{"n_layer": 13, "d_model": 128, "n_head": 4, "n_kv_head": 4, "head_dim": 32, "d_mlp": 512, "vocab_size": 8192, "activation": "gelu", "norm": "layernorm", "norm_place": "pre", "norm_eps": 1e-05, "positions": "rope", "rope_base": 10000.0, "rope_fraction": 0.25, "qk_norm": false, "attn_scale": 0.177, "bias": "all", "tie_embeddings": false, "parallel_block": true, "extras": ["capped logits"], "init": "orth", "init_std_qkv": 0.0658, "init_std_o": 0.0, "init_std_up": 0.0658, "init_std_down": 0.0, "optimizer": "soap_variant", "lr": 0.00845, "beta1": 0.95, "beta2": 0.99, "weight_decay": 0.057, "lr_head": 0.00984, "grad_clip": 1.0, "warmup_steps": 200, "schedule": "wsd", "decay_fraction": 0.844, "decay_shape": "linear", "final_lr_fraction": 0.05, "batch_tokens": 65536, "seq_len": 512, "doc_mask": false, "train_tokens": 231500000, "steps": 3533, "dataset": "wikipedia_en"}
Each number is 128 + 24 x the weight over the matrix's rms, rounded and kept within 0 to 255. Layers, rows and columns count from 0. Numbers have three digits each.

# layer 6 MLP up, 512x128, rms 0.242, rows 40-94, columns 0-127
138088112148098141161134142137123082117138136140105158151126165116119133141069133126098106154118109127150126169165087166119119125167138119107111173088113147110150087122145164113109108166107077149160153137145089177160106120139115204127135168108166142152129129089161182145160132150130098120120099108086134168079075170139111143152088131109125089111103112116082122168113085153144146119106
123159126148129127118144126165126155136144095092147120180087133156119156131138129163128121140092139154158123140161122123105144148129171155138102119102150155156123139137114119114114115140136163145159113129133132112124129101122132118121111133116104104142125149106146115145145176103153113120074121127132156107114164137097099140117141141115154139117079068124171129126118124148160151097096
141121149117108102103152139120124120116097119129104150142132132154111105162153122097121144140100125121127122133134137131133113132123158137099135123133130098153129113123122150091076133127123148084148117139126118131102150087158145120116126128137119125147109100144120146178149132149112120127154130140146086115129132124138143134120122150113105125119123147114136109145126117115131097101152
067116112105112118123139107105151127135122139136134105130139154130134096129149092105149120103122130151129088100093131161113113171125143172134149117148128112150133124110161107178127121118139118128163106135120096144119103122153101150136122129120137126120159143135130128117124151144082128130135111162122136119093134111100169151103137144108158139170134142139118168156165117089105163085116
107139109140105097165118119153096123142159103142135173129111111087112116126119131108098151096136119169085120149137100170151169129109144163117135114140137132149118147085143135107109147149109122152136119094107116145100091140143162109129120126116152135162156139125145115113093116124091127156132145144126141088162095104090155146141114130120149162132122126126153178136127137104100105087154
096125115143139100128112150125109080112088133139131134110118090147087150136145148139102122139122143149139121129144138132129124162106124151082113077114128127181141156114130130116117149132120135134153129144167141133151072130146091117150143091111128137161133138103152143084079209111096101035170080134146103142091137146132097128104107155113114121155160127104120139165137153123130091162125
111070135112146108124116131152122082168155144186131153117123164165133125152148118096133158151115145086147114096130140145139136116144072121113130122132121148135141132146123139099148141117186083134093141126152100111114134155124110193084074120086093142144160104081143115157160105142138121120107172108120140100140169142144127128134084161122139139151203111118152140103121128130138154138169
099135154124097145128140096107090152141140115152131170133131149125130109115134132172120119108119157165121190137125150139140081135116126155123134077138134139130092102163142117112134123108119137108133160121149138110144136085114142171138148109126168141118134095152136134092144137120145179135089081089123127126128106185157134122164135154121157062128136156163123130160147102066152106156091
138166164096147131110132162151079143114115109121116160144129102165145066121089133130192126125149152127121134122127133128124080148101137158153110113106096188102123116115098097159113123128117102125123085139133101123121126119158148113128138116109136113096116120144088098108157102095116144136139139092103109103144152162173115167106170165142142113121195141154142153067157138134086129086171
138130144118109126128107135119126110131102182118119136094127131120132118122145129139137128153111157069132172147135133106105132134109124119126130129137107131123104125137126114143121144144154175101160107142082095125182142107135120134117159115133130165125116125125135142183164123171117123137121151117111122106104110154145133170131106147136149120122127115135141118118124095151097128159136
131131111150092121140159157104104154141129135150118156100113121137107119145097103081173133181099132124144148092154101146116109119112098108143122121156139166129116118089163135106126175064151092164158116067129114136105133114122134127096090107166117131129138117153161126141133116135138125152091137146129138087127196122135144135141141132111075124162131097146105113119153113119156132137141
140116126110150117175144121132124132095113122147116145133092146131132131170147164161131110129090122165120172068145134111180108126153108144117170153122110130136126151111136175126164158158095148133122123079113122164115143149147139191158117132150106133145137150113143147158090119145080163136081126131109135093149146127103107159137099136124135116121178137149131096160144123106103112125128
163080116165112154145190122094125095160075156100138088102122109135133166133115131167120164127109108176130142067083083207122135116111103108111136104146100144150116150129159084140106131116144123141126124130095147139115074096129142139151145060105133132099159118156131090104155109170120115154119169146079147138107152174109139096119161115183128140107157124142136101154098125134150182203129
119127141085107127154116100133129119156111094151150146133154124099157124131162106105143153115129130098125173126146090116119109137116102108116123130119151136124123152124106155112089124121146123140090113133136127142154088131133134157095124120135134175127106105113107115110108144115088151096119118155111138129117128109142153133115138134139127151142121102146138164128099133110118141096121
152114144153136131120106134138098136149151116127167131148129090160129115100076118144133121122129108122158088158177160087107096156135107121115152126153120102129108116149139104107137105123091163117117122122159136120137143128129119150150116104150117072141158138150155145095146124116149126129112116141130144108165128156125140136160110160114124123126146123107090139140090182106127157107135
104082084126170095156139136116094124143100145149107110077160081174164076131145093083106179146133140110099130119098108178143165102108160119128085182073147096073125099167137131121134124118141138138086145130149146109176186140146097088087136144140104150139132121168123125141168066132136141116177099173066138047094137105122131135174085118140141104107057152172144121149112200099109154136132
142130124139129081116152155139099144116141181120139128106144146119178106100122138114076131152120132136142071155132128148104152136119134124097126135133130130146136095140125156155134139114099110136076176115114128127132140161129109100144133144133160093118138122190146108110109164139104115128093117138154096131119151146072139128121153108159154179083127131143139139109136122172163151135128
161159158097116147138118160114151166191119148159078125130115091141094158141141102120113151176084105119103135099110095100152109138137099143179146095110172164130142146148110158101089140107069118162115143152138186108111133128093117151098117110169119163117083136102105103087134134104116121121132112143093110131120146134123156137148122122113139128135186111124147108118090110083122125163127
089136120141136124136138088142158135119138124089167142081120114101127194140163129120136102150146093117108125149111127132157148110095166126117129134140105157152139123167147131144102154110129112158140122115123118089164104126150113160138134141103124079122106110118098127136122149089132122166108099099139083092104133163118104130145096132119124161114156153160133156096133118110114146135095
080104132131143108107107103164130106132133120123164165161103146099103128182139118090121101118125116110127151111134123129124152068093099126135097115127086145125124133174105120128138101093106140105154081129131140149140180153116088122141104096138138186115118157145113111168174077122144149149114152201168149099114113178133121114165119122148140098164115118124145174143103160105144113161075
097188100134167116150112131149121102142156105156104145119137104123145125146125116140132149128134132107122133187114128137112125088117121154114115116155164126111168121153128118164149157144112093109090147122147091110133154109098099119139116122139139145109133136111124115146117169120121110098122137112133121080102160153120131135142119159143142105132110123123113163115116130134094134165147
090120135105131153139098152124162141136125107176103122114192144127115110131143163137136159093145118135096091149122086129161098085111087127080125088090126149165133108161128080122121118148091155063113139132133093109116147122113150169172135172135074156113126125113123175100113117179155114144076160107142186082120130124157131122156134151137151108150139148134118130108123102194116090127119
151165121129130137134098122113102141103151120132160123130092110144086156138123144126136157155159152152144117148114161140128099173135109120098102155153117106115152156119138139129135096116142137103163151133111129106127135119112098105129115158109108134119122121095103107118123079113118132096122150141137116137139158154157123100158102136146155115111130131126144153127109104106124097091125
176124121178157124136149107118145138151099130117130172104115119153114105130105146112118118152124143095099191111126155132141100155108172136109154104108132125143126117132137154096107102142130165176134138114125086136152162124097061160149114122136133144144129147122141085119101121146086086135132100121068116138113160157092125130073137119100100121137137106112135152089123155137147119094142
107108142110132131139101157100136119118171105113137153134109094161109115136151130124096163145114153162113114134119141177144122129099138132147108142121125126149115092147151146150143127102119134131178134133106145134124130139159121146132123135125096149133145128067170137124117131116123138171080132070134160135135126104141118175122137139170107098133140130106166085136068132103106113154112
072124128098149080154110172118084156101052147193111127116118022132122123163153130104122090147097148162153140140119182081129075152143148197101139163136082157091188147130124118124108188103149164100148128111164145126149117136151165117144112117173132120153143133106142116101038177128151081117138123099089148140132182085143132151137140160133103075150133121117118138098163076119119069138100
164104083090106157130155154125095155156112109081181138136180151076140189129115145112139105136141102098123134105106123144142129117151116133169094146102071115145122103163115127144131160136108134131141117153136103070149133116135129130128132069124160114110127137123136115151138162125103132143122137064137132099136124131165127160151119159151138104151125087129153161105139121120124148080121
098103145147110119151155144202133144091131155139115131150142113122117139144155127140158105139112092123145162155119149169138118123122101146100131130091143115112133129169134134156149120122160101126145101100114112165101136080137158133101092127123154150128095131136120112151083139158149119123105113106145135127130175134090130154085105107097107141131121125139148093146169126143148146159142
142116122163106131134115180133151103157122117140145112096130121103127131130156127098105124149089112137112129141139129180144109123164120106119111126101099159101113138155122112173147107139116132106128144142112138160117102088108121158113095122122135125165135127143118151164134119114171137138152119091127125160136101136180145172151113123100106094119148072114150155112132121081119117160157
100105146122133136156072163133137099127116142174133132178103132132068102201115114123075100162167142163139121122118129139122156105112132080143158182118152181135138116172131129153136079159125132158136105132148121091156116137120108098109151117123128153167102129132137120106131132124159136130127065194170133090107127153074108099154143112136169164115106082121139160088139157129115109135112
110144109113165154108118117143156120142115110128123118086161098165096142109086138126136146078110128159119124156150144117142156168115158140136118132112155113123178128119141152134128119134140093117146141132106159151155122124137151151123137192146097138130116095149111168111150151119111129113129163101099134122127131135136142122140141137150152138101146118146158142091149121117103080136136
123132119121094097147152125127125127108134129125128100128155156164088132094146150101125105154130159112140132155147091146155125126136128132140114113114144144158081138076084124164155103098161170144094144135152142134134126124138146120125105187138169120139119131088144141103119121150110120104119121135097107114175107113123135118139158137123133108141164158129115124119130116120120155121128
087136147155149179106182129105111133150140142141120121131148155144102116154121158110165145131128113181121108153140113097129163136167124138119109134108159127139080074096108139125117157111111161112181106179126089150124156129082146096095113127099121150138125126130161126146122128099123120156145106155094143108102134109144132133191127130106161100119099083124095124137180159150133133121118
110154093143133112117111112155117131121132140123111126144139119122150142139144160115126117153143139098132094146152111092165142141169093105097127113172128159133170140151095137146152118095151121092137134118137142134113131133097134139145114128143106136129088161122132082117103140150167162145126114116124106148139121145131121149117147118151149096122118145175124145141097134119105149113117
157130154119096147144161122119159119129110114165137106120135097126125102129174149099109128102115135144141126134108120108079121120135156078143144126162127162141143118152161118144102185112112127117095124143120127073093101124122175083151139144157102133160089155102132126116101099149188110148118127149160092151097105111130109150144118126118128165097124120134135159127177129136156130143130
149135136129132142116115123115146108113118126128115142119137112097098105145109112116136132143140103121135131137103128118133125117141164127124133137164136148115132089148141119088122115130114137085113138118074114114159142121128122157108146155134126145136103136084116122100159097145127113124124095151128132133105158113146136170146082161119120145133138147092132110142124114122133132153118
112131116155116087113141116097140113135145129146134116159102142141127098101117136158140154118107135103112168173168117099180147103121124144129128126115116119124160146141159124153152125121115133124100108114140106144094145140133147113111098130116101092112123147095099097140142112144141146094125136133128149144102108133130119136107137152130139141124130108161132087154134135109119172134152
128096091104116158133087103152155106127161144093174164139119131107108116113114109096167102115146162158102101100098124150117103117096148111133129125148146135151143181151127195106086095124072123131138126151107129145147110126085141146106115132106129168133130100073163143087086128154129125198145137142117134184147127164135162123123112148121140160138120108120133095140128142105138127162124
116141120089120108161119113115092109139118162095135134121094134168148157138121156117091185118081124216125170154162137162165182173143084090123102138149138130139101142153135138114136156117118118187148116109152136126143148124116126126119088139165133155126095111108095115118132100156107127152107147091152154150131129100109114154114132145127162130121141125139091063111152107126126131116159
093079134126124119125107124132117117117145137172094104134171122128124164142130168127132141121137092136144191106094110144134114109134135136082144098085090102174146123165150123100136151103094129113085119137098126113107107097134137148123099138122132127141130156124116120146099133117112140145153125129105130117147146131135132117119126132121141166169104108122140133123134149117136109136108
151115140149123096168110089172111078155107103149177140102135163126121146151130128148092113118135129151117135116158082137117141158146087123112089103115131139118125123148106110154102124145137101140156131130113118134130156145169125138097104124122137123140152077131152110171160098121129128119151148130137105132133139154125101090119109138124101144114120105128136142093100130151155145143122
106150119124105112082139111179063056146202128142171094177112134147115104133126182123136152095098126127069129183136110212137105105138116138116117146131093119117165142153110161128069101131141105113132096128124110101118175131111099172199110111112147154132130155132163101137156144157132135141137124095104118156120139161124118145095098094125135117104149078110088140119103151124153130098104
081157109121164157101128151131144108132137154113143144119125110091096146157122162132144099176078123122146153120132144094143120108169163170164056092126145147168098100141181127142136146124129146150132134087088091121119090110132172140162163064164132093097100176092148097118129153103111130138134147096125142151181120118094141127142123134071132171116147122119164113117132128102123139108098
171106052169141133130126122145134082145170146124147177129115149178149137096096143117137172121117100134117164087083140113099145104098128132113109131120096177099081141091159143159154131143092182131144092107153103145130087069143110142154146118109104164125083131125128118107129089146135148047139125109156136100137135162148171155139127076091146118094121121105148124112154122129150108112109
132145115139164111147132136103149111116146121123122141129144099135111084162128129152149161132136110088122127141108142126131141096150118144100084093151134098109099122107172111129160118104132145134147111136156148142125113119147116097151131148098110143153140167122140122143128117108138102120081145140170099139088145118129105107142117060142121120103112156105125126117132149099102133110156
164093121108070154145161162144133139142147165144120157060130180151195137136158118097062121142068134108172120118116136132119124143082121159142116108084123182149137135161110130115126159148148141153095137062106157100097107084120075108068133136123144147095077108093149126111126105142096172120089102110093151145119183122130183123148144162091122184120134081129105158072100119100140116130114
164160104148126129121119140147129098127141126150147155136135092106117136132179157127131126146163122145096118125099147135131144112149104127119106130100118112166123147138116101116107112100135107137116144148133098143120126125176156139119082095118140146133111112130135126108188113088114135132135094139102119163112130140138149118111133095128102154117137126130122138105097167096155094135126
119127094092110171117089137106131114112153134127126130136175122145149132122127173130094112116085152106135112144083117123135125131108111151123117135145090100119128129120137149136164167096086129139102102149153149104106129152125123138121152107127133130115161115079156093154141096147157139200156097140119144165121144172125104113153114115130149145147132113171102123126101149140130152158115
140118136120155127108134112161159129105156106135104118088153112140152171119151133094118118117118129102090114126132161104172128118129113128122165132128147132141098098151161143108115123139128097122161134152107137124140146101107133101137117097138148141152129133091163105166116129141135143137162121106158131121102120130142142116156119156125129096107121144126107155112144077120155166098133
175115145112120143109136113119138141149136125144093136124128132106112166121124115127140132147094150109149168143161097163124107179180130117152124126161090134112122093130093141134138138138102110098117124122172129152125169088121173115118131099097156125168143127131106119126100154101098091147132111129144151138140130127137143158134109122105171092134088107161104130151124087127145132107119
140149133127123113089145153114132123095115171134110151132117134129128101123118099124133125142117149096112144177120088130126114150106121155155147149148113106104087106138141119111139135118117148137135111114097144099123125083119134126132099162122121133146140097143117164148135137101137105148149102150125126107117133134133099136130150157118159154144128145097144127119109142145124172142160
093130130138116116087120128115105151143185140140131105119146148079125082149106115122139106180142159142136135101140084099140089181165135134114152128121131171115140113097106161123150124108119164143149120095110122115094125117135122122117116103121106155123142099097158111111141166153163097100147100117125124125144141144100121114150146112086136138065122110118092120100084106183123121162135
124129125129113096133122122108117102145156078126086137148140155125164117123120089116161090131105167120155119066116110124136105117130157168129164122120129134171139110103132145132128148155115131123112135111132145125102139124127095180085129097154135136098128106135159109140126101123087153138124094117088109094110134168136131151139145154072128134121145139142131110120117093096120120170122
161141170147111130127108117102119141135142112169113138120123122146119150140107126096128097127127125140135064172147158118091126129139149150125136108087116116112120129136144129138133115115100143148130153119118110142133129134117142106163103132147142116144159125128135099109107107125144135136138123147151138152151159145146120096127136162120130150127155153129110145137141153094158141092124
137151155127115126117119146111136101098116123128121141101121114150100185123137172174176128111145121097107171137095131113161123127146113132152117143124095120158131127126119099166169105111152142131125089129128133107097158155120120123137071125115171154131116116158134110157117116133170100169099108144143123085142158154108129125130145102114127129092141122131089122117102164117156112093122
# layer 6 MLP down (transposed), 512x128, rms 0.231, rows 40-93, columns 0-127
133117093061113122142181097110113142133146108125128133145140089084138091146111145103138094140133118110130161148151123098137070127138133134156129134126142085126181075123115169100145121069143105092069154145141101146120183164158185131198180144168163128099166120203146121112157121097083184096155138101022121091086137116122109165125161140133117093096172166134126051155082120086137076186116
109138132127134132121129152121126106129116158131129163096156089111114067136125135086120156107131111144093156149093125134108116109148078105129144122178113101117137116116129132169153161147167114129130137127115130143098132149139118137128117159151148119125117097138128133135136106160135113146171073163099108172117148081130154079116092099139066144109191129154125103128129114107102146118130
140120123099129118147132124118135127132141150106165134153121112119137113133134121159155150131148144161145145122149134120116137125150121142144117138138117179130145158135133143150106106138124110136129143128129128137134127164142120134120131142085117123121142152119125121117147113112123129139116136118116114154113103095110129112125137125150130124147142124103156149143134116177120149134116
151122123091147151113143096132155141102111151144122106119137108122149133125122125163129095152092131103170092139133116116141140112154105112100135148135159125105109114147086143068130139120149142114097127103142129107128139111115137096139124136113107129129151166099130135124094158143114156121119134129114139105151139144119101117128119081082107122174115141139088122144147125103139105116145
117114114121109127113107137125120135105116156110168143147120144106131142078132116138101121148103124127173101102133128139122100086131141134143139159164113127137157124200121132129139134137163144114114136140129160120145130137128098103146144105115123132118112109120107141134134140131137145129144101124135139131135138104144137129161131092123108104152131185098125077105128130120145139151166
133157150136113134085152096117142104143113183154096106093144135105104116125141067158147149147127128141178071116164127108127148130181128127121148069149144097122154163122122150155142159144122139111128160126126134159171147118106118142151136120118118151118166133168122143138081112121116132119135070113122077149125131146108152135154129137091153135162129161156114137143141152121155125123174
112141135147146124120152135118117126138110127143149118136114142116135119077118127109128148118144069119169145127145104102145128148120155091137158149159093120159132121184114088152113143126128152088148111105123117128120182183126176122155157161139136135127160171169175123165115148092146182128172119146144093111131103129170134100118182129124107149118141163124147160128140128143124136129169
137101098137109127094146138142121138151113136118104162092154104191127109145154149108103161109138075136092130138091159129118146113125149104115115161107130078161096117126097122178054099128108122073169153161138142097147115095133146148135112118117136154130093123146095125083167153155111081113150111157135108105110159174170150129143078108142129103146112142083105152133140128150139161141086
119107078147111156149158124184161129132120130137139104157162139122127161173138104115081144148121101131135114133141122097174140076161115116090137139134127095139125115116128161136134094122106151152127161120167156107135150144110119105102104144122147128155124110100163158129099140122121080138140138151138134123108122103110143128137082145113152133109116093099138134144117056140131170124091
116133130136142119120122134132138115108147119135152117155130114116125143156115138129112083139158120152142117129113129137124135123134122155139114139113130152123161124116116162153141089103134120126136158134162139138127131129119120123142153091118130096117135125141128135102143129104129113098120140130131147161143164108121128146120147118107117142130111163113104129150140164114107112120127
166152120146181145141124156114138138103131088153136161107167127141110133120152096088126089100069101052129090116128131100116155124127182146099153100152134148159139108120132134107156116129109132130096116141123107172139121140138110135134109136102117114110144097148124126114138143158095150075101101125064164145162114142140127200159120125091102145116186131166141114108173114129107104082146
100121113145171141146137103082134103152128102124136121166108178113156120095194123135138158137113145102122126139112134183129146120141113134099183124141111155099166117118119111075111191133137138143137153094129101134173152124133148119092173133139159120114147140171154181104151122137153186158073145154165132122154123125149158099114083137181148150142155146158132142124170127123168137088155
112089118158149127169128116162124136112136160073181118110172135099110116118082143100118145158137087152100082100141148127103139161123126147113115122107122149111158148148123104150142109046122160172121147153160158090168100154122094165096116132135133115096134115116104128161117160204140141112155120125138142157128142150098108088135070098071178126130116070128118146136167133125127086164095
165130142125099140133114159108168143102159121135121110125089138142125129149125137138147135169162110126143134123108160143097151079165147144161134118116132118092088120130139092134108163112121126129119121138131134112141136132127110099122108119146119106084111118126144157136131117154178130128097164075108108154128145130110104136137143119141113141134118113115123131133149152145108112175103
138134120100120125123148141127129118130127157139133126122136120106123131137149129151136128125149147134117137117125127148127134146131136130140123144105109153125133141115144131130130104135131100106139130140150121141128127129132118110125121098113114131123132132127126136133125130123126104150119142113131128142121141109120124136125128086138147110130114112105148140120143117145133123145114
113156073180146134110046155137083116088083083128127092114143104162184050078087121085153086163087112174093139130111126074166120131120145153168108070154087156158114184097136126097162167146123152180106163075129136137104129102138119102079114116127027146146135118109139155148114098111120089169145108118122162156111147124125112110156147128120174135181171133064128202157129080153126157108092
099141088133136111117086140143153129108110150135134162122110113147147095122102126092042152122160076108150141139118158143110104133107165151156112155098153127141138164111083095098128111128096103127094112087180134128147140126122112105150162126141130122104144127125129102121128153148082103177106147102103119130129103162146128138135149133110129097167077162123138145085145165159125109116167
106115124174132182108087091050138132142146089157118125083105046173157067151064129094145156144118149109133110141166086117080154088137162095149160171151135130196139138149132110141140186084116158171114159143105070159143136126181182056104104147092142169122166093083123157152139143188101129118175135123187101200129109139108137115126126171106118167149154105180154138116115163098143097106077
134128132103133129129107138123130141128122139140137134132129138125115122145127144138121152116136165143143138134142148142113129154156134138142137133108133144122131132098158137139132121136144114099124130154131123160131147132135136125107130126130116150131137141126147130129133120150126138132136155127129132157119130094119149108122141132132133127124120122096140140144145137149117119139148
114122147142125124149106175132111102169067134167156110140135162179136117092141139139152092169161106129116143091073098128146165148133084172132143088144062145110111176111127147145106148115111176096154115137113097114083129109081117108170156161115134124139153158091172127115128172120145170121137101122107091098157118125141075141114169127124155120128124156155148113105155139119168145125085
173128137120127129108090130106105146122130130150158101099079124119143138147146129130135101110158113092107164123108080130093166150187124103145141110090102131131158139110094128114110119131161153100166121136132144129141134155168118143128166131158103102124129139096124131086092122146117117112085109151097111112160155123141109122133124135133137146132115155121138128141144139173084136136124
065144113107164130130139112154155099092143145115120083128122139085065096137110152115122133177158109152147087087118131119171112102075106111107143125137151138122117163188111109149122110108164135162097133138151161106122127122124132159111114137177164127142107127131152164111145099167142103089119051129139197147117124134098090073133121110086182203137088124160107156145063162122118138114152
107120126127118130116133138128171150100114148131173106146092147104120111095139117123120158152127117133142073116108124119112128119145111149165136169135096127086100095180094116104110139142117154117108121140125146102146152138129143109161108119123118150095139112078151177117143131143123152152139120135114143102145145127135112111131126104139097107154119140132136110135142110142146123117117
149136155128141102112099173122100184117148145139128116104164113118094175093170099151162160080112093153120101174109132115114149100117116152125097190101135163127122151121084097146170112117150140139146102143103125116131132129097187137116145148151159107118146098177110159149124174146158111077122091113145182093108111093142102176175119096146110113133115153132129103145116097108145110113147
122154127142137154138096112126140158107149142117101103145121134121099116167129100128120129108138101139083148135108139095110183088168142102128128126179157134165131118109150125130145137154145145129142146110132174138151102151105134090116112115131077112091180119128133148186151120135105150116133110123134119142134115148104133147128101103063124164174128118121132137145157163137127107141150
160087110158129136135178134120136124134173156120161151112069121111112152145064127135134125187119095139078111144084122129157136109114115131100121135120174147144102129110115113148114076160113174140126150160123153111140149187096131139100106147131145118141104127124115150150102129107107103127136118113152153116110096127133135148107130079152142092118154099133123118121101163117101133142109
129111161149128132124121101113113119139162140104117117156094113131149108122086133132144159113131149095165152147115110109163124153128141153130107129150130131114156175108098123116119071133121103125139150096157137098159190135173131157101133147111125122159143105114142116126114079109094129174154150103119091142122129107105069085119134163103131115157129209106159103122136105130129133191146
104120134129127158110140163184122164140123170139150112164154113139130159115137119140108140132146166119150141142145165124140145134129141091135124138174135127133112123120143122134099110131134161068152148116143135125145160143188107134108133147154159109138127141110144130100133101143085125150169149132157128087132123122140113120107152104100154137163142096101104173151143146128094115133107
133110100112143127094131106161128126091106112126139116144124107119152112117075126146137129138134098113139173141116125107108100101102138123157134150130149073136137119163093108100116139109156124163142104165134121129134137172165144153138093116082155149121144124073134128152099128167119107135163142124096104078109172088121125113172117141117156153187135153148141086150116143149153126123111
153118145146163065092124140147143112138129155151107118151087125113084104110131112094153124092122118122124130113138132110106095146119149132161137138145151138117161148106118118120116092105140126086146089133101096140141164154121109134107126156156210082096182114164150111152085157101100165151121138120108141134133151084154103091111151137138124153094114148146158095079135119129081107104122
101098149100120140100133099162118105124126160133144140132111161109153108130131110134133102128130141143179135081074126125126133121144100125132111160170082125141100103111122105094122163132150128168146129132159108097140121138115114129100114095087176143098120148117159160152158122113135133146129095115123104114142116119126130073108116138159137138153121139119130120139121111111118148111134
146126119103135135146119139134115138132124129117139131142116119106144140138121140150130125113132120143122153120107146129102139138153126111157126160118150156115162126140117151123116122130127110105154125132128110140122138140125102134123136121096133143144154133129146116128142111115134118121149146130131134144117152098103150149136119141139128131126115107116138138132122134125120108145124
153124128152125130134116124199104130117113122120138192168091166098152135121160116067149110084162124053151115116105097117161150134134165162112156138118109135142158154141120126131139164157131166116128098157138118140169171139130106134139144144103130119111088106117099130101132083150123141107137140168114112143135087086141082158152118073133131133139095126117086126111139088157127145130188
139129127117126141154135130138108127133129128147135135118148159106118126147128146130152129118145090152119151106123135147114119143128151109157134138106106161116156130106133116163129097133144110120137126162154120131127137125133132125105109110119132118138161150129134154136129115122122132116109141149130131147147115118150119138139116121125142128121120129140142122150146140169125097140125
171173099129113123103137089096127138147141099126080140131135117132140113085122131133136147088120130114134164122139116105103078156156159136127144182176101106115164128138153150117104140103145116139116136109125116100141137147141142187145166132091140131141135115117130135089122147123127126155113147092158115169126107088135132149104108174126090141128101158128166133158140098176110106078142
143128086110145128147139119128103181111126109152146137134093130115154130136120082123094113129136122125110133113156137150107121150156133087151157146100178135115144145118100141171176170156144132171129104141140140134147102119130121124134097095131099131113155133159130133149109135141100136109118171120120131146126117091123123121132135086123089131153105093136143157135125108150135105112137
126121110129140130138128109087116102098121159111132109103164140134152091095181127123109150115135117180120168132139118129185147120126163145122094131119095143086211157137083129126125124140118128136130102154126136124123134117149122148159129101110132161099147091125144123102144087149108159121108102130084111144154145113116119132132107113146138140140100077126132111156115116140171153145145
120115162153096089132134159178136124111137119086111084106044121104111082131136141083134118164134112137121056127112091158140151124108106131187169115139120171145111127119169144124132126117108160132112094135173117111134083102107126101073100134161134147117118075133125160134123101148115136160116106147112138125142161118136140122109132102137178131147109127128149154123172118152137161102110
148084153120157176125140111163163172140137151118121134090108128123122114127162131114116138156112073127155094159125148126087157090118087157151157105140140100078116088111091156112123127158076107146123154114093158110130110113149122122137134086132131152147143105165163126134155141116146103113119108134133166128153145115120138076126122134131142117136110145122133083104167078091148140133134
132130082104150113125127137145153127128116141100121152119123147105131104156103131116117123126141103142134134124165093148117136147140146108149109120141143152141109127132077156140107106127101132106103135109170124088104094166106092110119160130154126133089160136116109154150078126145111121123107104151118128134132077116127172154130102097114085125146161098121180131154133100144129124124144
106135120118089127138125133097139139145107131117134105115155139091127139131114073126101148167119120136179089133142143167137086089139128104106159175133135124125134126141106123117118113118142136152159164126146152139145137116105159098120111092142089135127156144135151157115173151132138154114138077069141184136134134142138136101114120112121123115123125129098130085117136123145116118142120
148121114123144127141137093091067155126157188219167076090110132117115147134107121148144208153103116155155099130131157117204122107114092090103153190130051107106148127134137113156131173104145166118131155093128091134134153115100177160124078113135145137173085110085128106157114099127070121190103143118090102136144128090125158196184133130113115100113153115136133136120137121133105129114101
142131145123106143118153081189115160130098077163082155101120117114108129097165169143139138106155069066136135162159104162084130151121131129087100146122124108216108117146101128132148095121159142162110104134148106176107134093149167108137179086105196129136117135153118074107102137095156181156092103138137121121104151142141193134146115068161152134118069152157140140131112077099151093087139
160158125116124138115184193156114125155143169106136121109148119094139111114154158094121133164150125091131116125101133142134062111114100104105066222101150100152142139109112169106177128150165189124188206180115115088132130162151092128120142120160098111102141203148076103132115115130138142139162123090121096157155090120148055094152148155146146116125150131089116100162090129115126110140132
117131142104099147117171119131125141109111149117131166114109151103145142117141087165140146137107086135095115085144073129152183101160095146101105132138144129127146091162111132094128155145126180133116126141143158100123136137121109126120117120100136095113126143107106179127116106173131166123119078113118121138175144094137089151113116106106107152145117121126131135144125102132098125163155
105077129154168102135161121164135089096154124120141150115102120109126131136095158107111156173109131140184039120089125124104092097177112165193092156166091120105078133152090103083087140142146124153165112091060125077149112112076144114128068106130156150165094152082127109135140142125139164131143061121137140158130134126160131084157167155107070135117149132137119087111142120141102099117122
111138148108118133163125148098109107119135161128124063088140153114102111153137104162113128119169150141147139140099178133154147107108128130162130133149152106131104137151126100104137144117126118101095114130128147130103127109142129118183161127121134208122124144124102128088134144102122132108102089107142123112141135157161136095108133115156145124141112122152117149091116114128117117111098
119122167092088091126105149107121139142116105102111095121101116158086107116125115120150131132117115124133095143123152128113107080127131149135147129146086158128137090144114135161076104164162121102152124061154060142114092133128128157149131137153118121118143118154151138144108104156146165118134126133156115113137130125094097137122174154127133150116120157117176090135155136074121106142162
119124131096105147109137141113124127125111136130149121153102141122105104128130138151133130124120141131137139114114118138101156156140124111129119110121120164117128138095114118144128112143092119124133138139129111149121124128156132125137139131105099113135144111128121152109120124132138110128106148150109114149134125101103113139119120088119116138129111122121163153147116131125114125131112
138111160147125092137088129147110150117137138148084096112131143098113113132138103105153176118125132102123071137132106116163130111123130101181168080074122107150137183114163095152109105130137122100146130138030127141092176082125170144114146132164154144137118101140142154071147116121130135147117087107112092116166093119134101150139174084133148131151166122155134114124116146132090133113120
153133120101139086130118127144120166147109133124117110122141132095113138134124116138126120108119115144133139117100141135137142126129107142163120119129119145095125133150114129169128100100095090094110154100119091143119115142152168113118139136128118140139151137133124111133094133101165125134150118109155136125078112127129114120144139081107150127102126104097131143127119157115112114115117
126130124115146120092107126147146202130158180123099122142128182137167131089155109098138147152112174136110101140149159106139144080133097114077138148122116117084102098131067141089098166149113113164141149122171102105104135139162120113103095191156103134121134165140189168092149151141161111131127102130150120142100136126131125089123131070137161112145161118152102150080150123134156161121118
113115131132113123076132106136139141102100131110158119113096127114136142121143119117095139147125082157126131143111132120094087094117140143136110136151135112093103131160072110102135156108148153141148133087152102125140098142092099102151138122111109145112119122132149176128133137133150131118122114139141143105120134117140133102115126096135118118143135132157119102154148149121124148137105
131121093078101141136095106127130144145123131113169117143162140135124125122178134136116157145131129136111146117118138124148147129153158127097116123141105139087122128123101102110117128122145134127119130151117104136099145127146138107142146106120156139140119091129129122107141117128118104141137158138127102121120154111130136119123131102099148136145083124124145126152157113159109146144089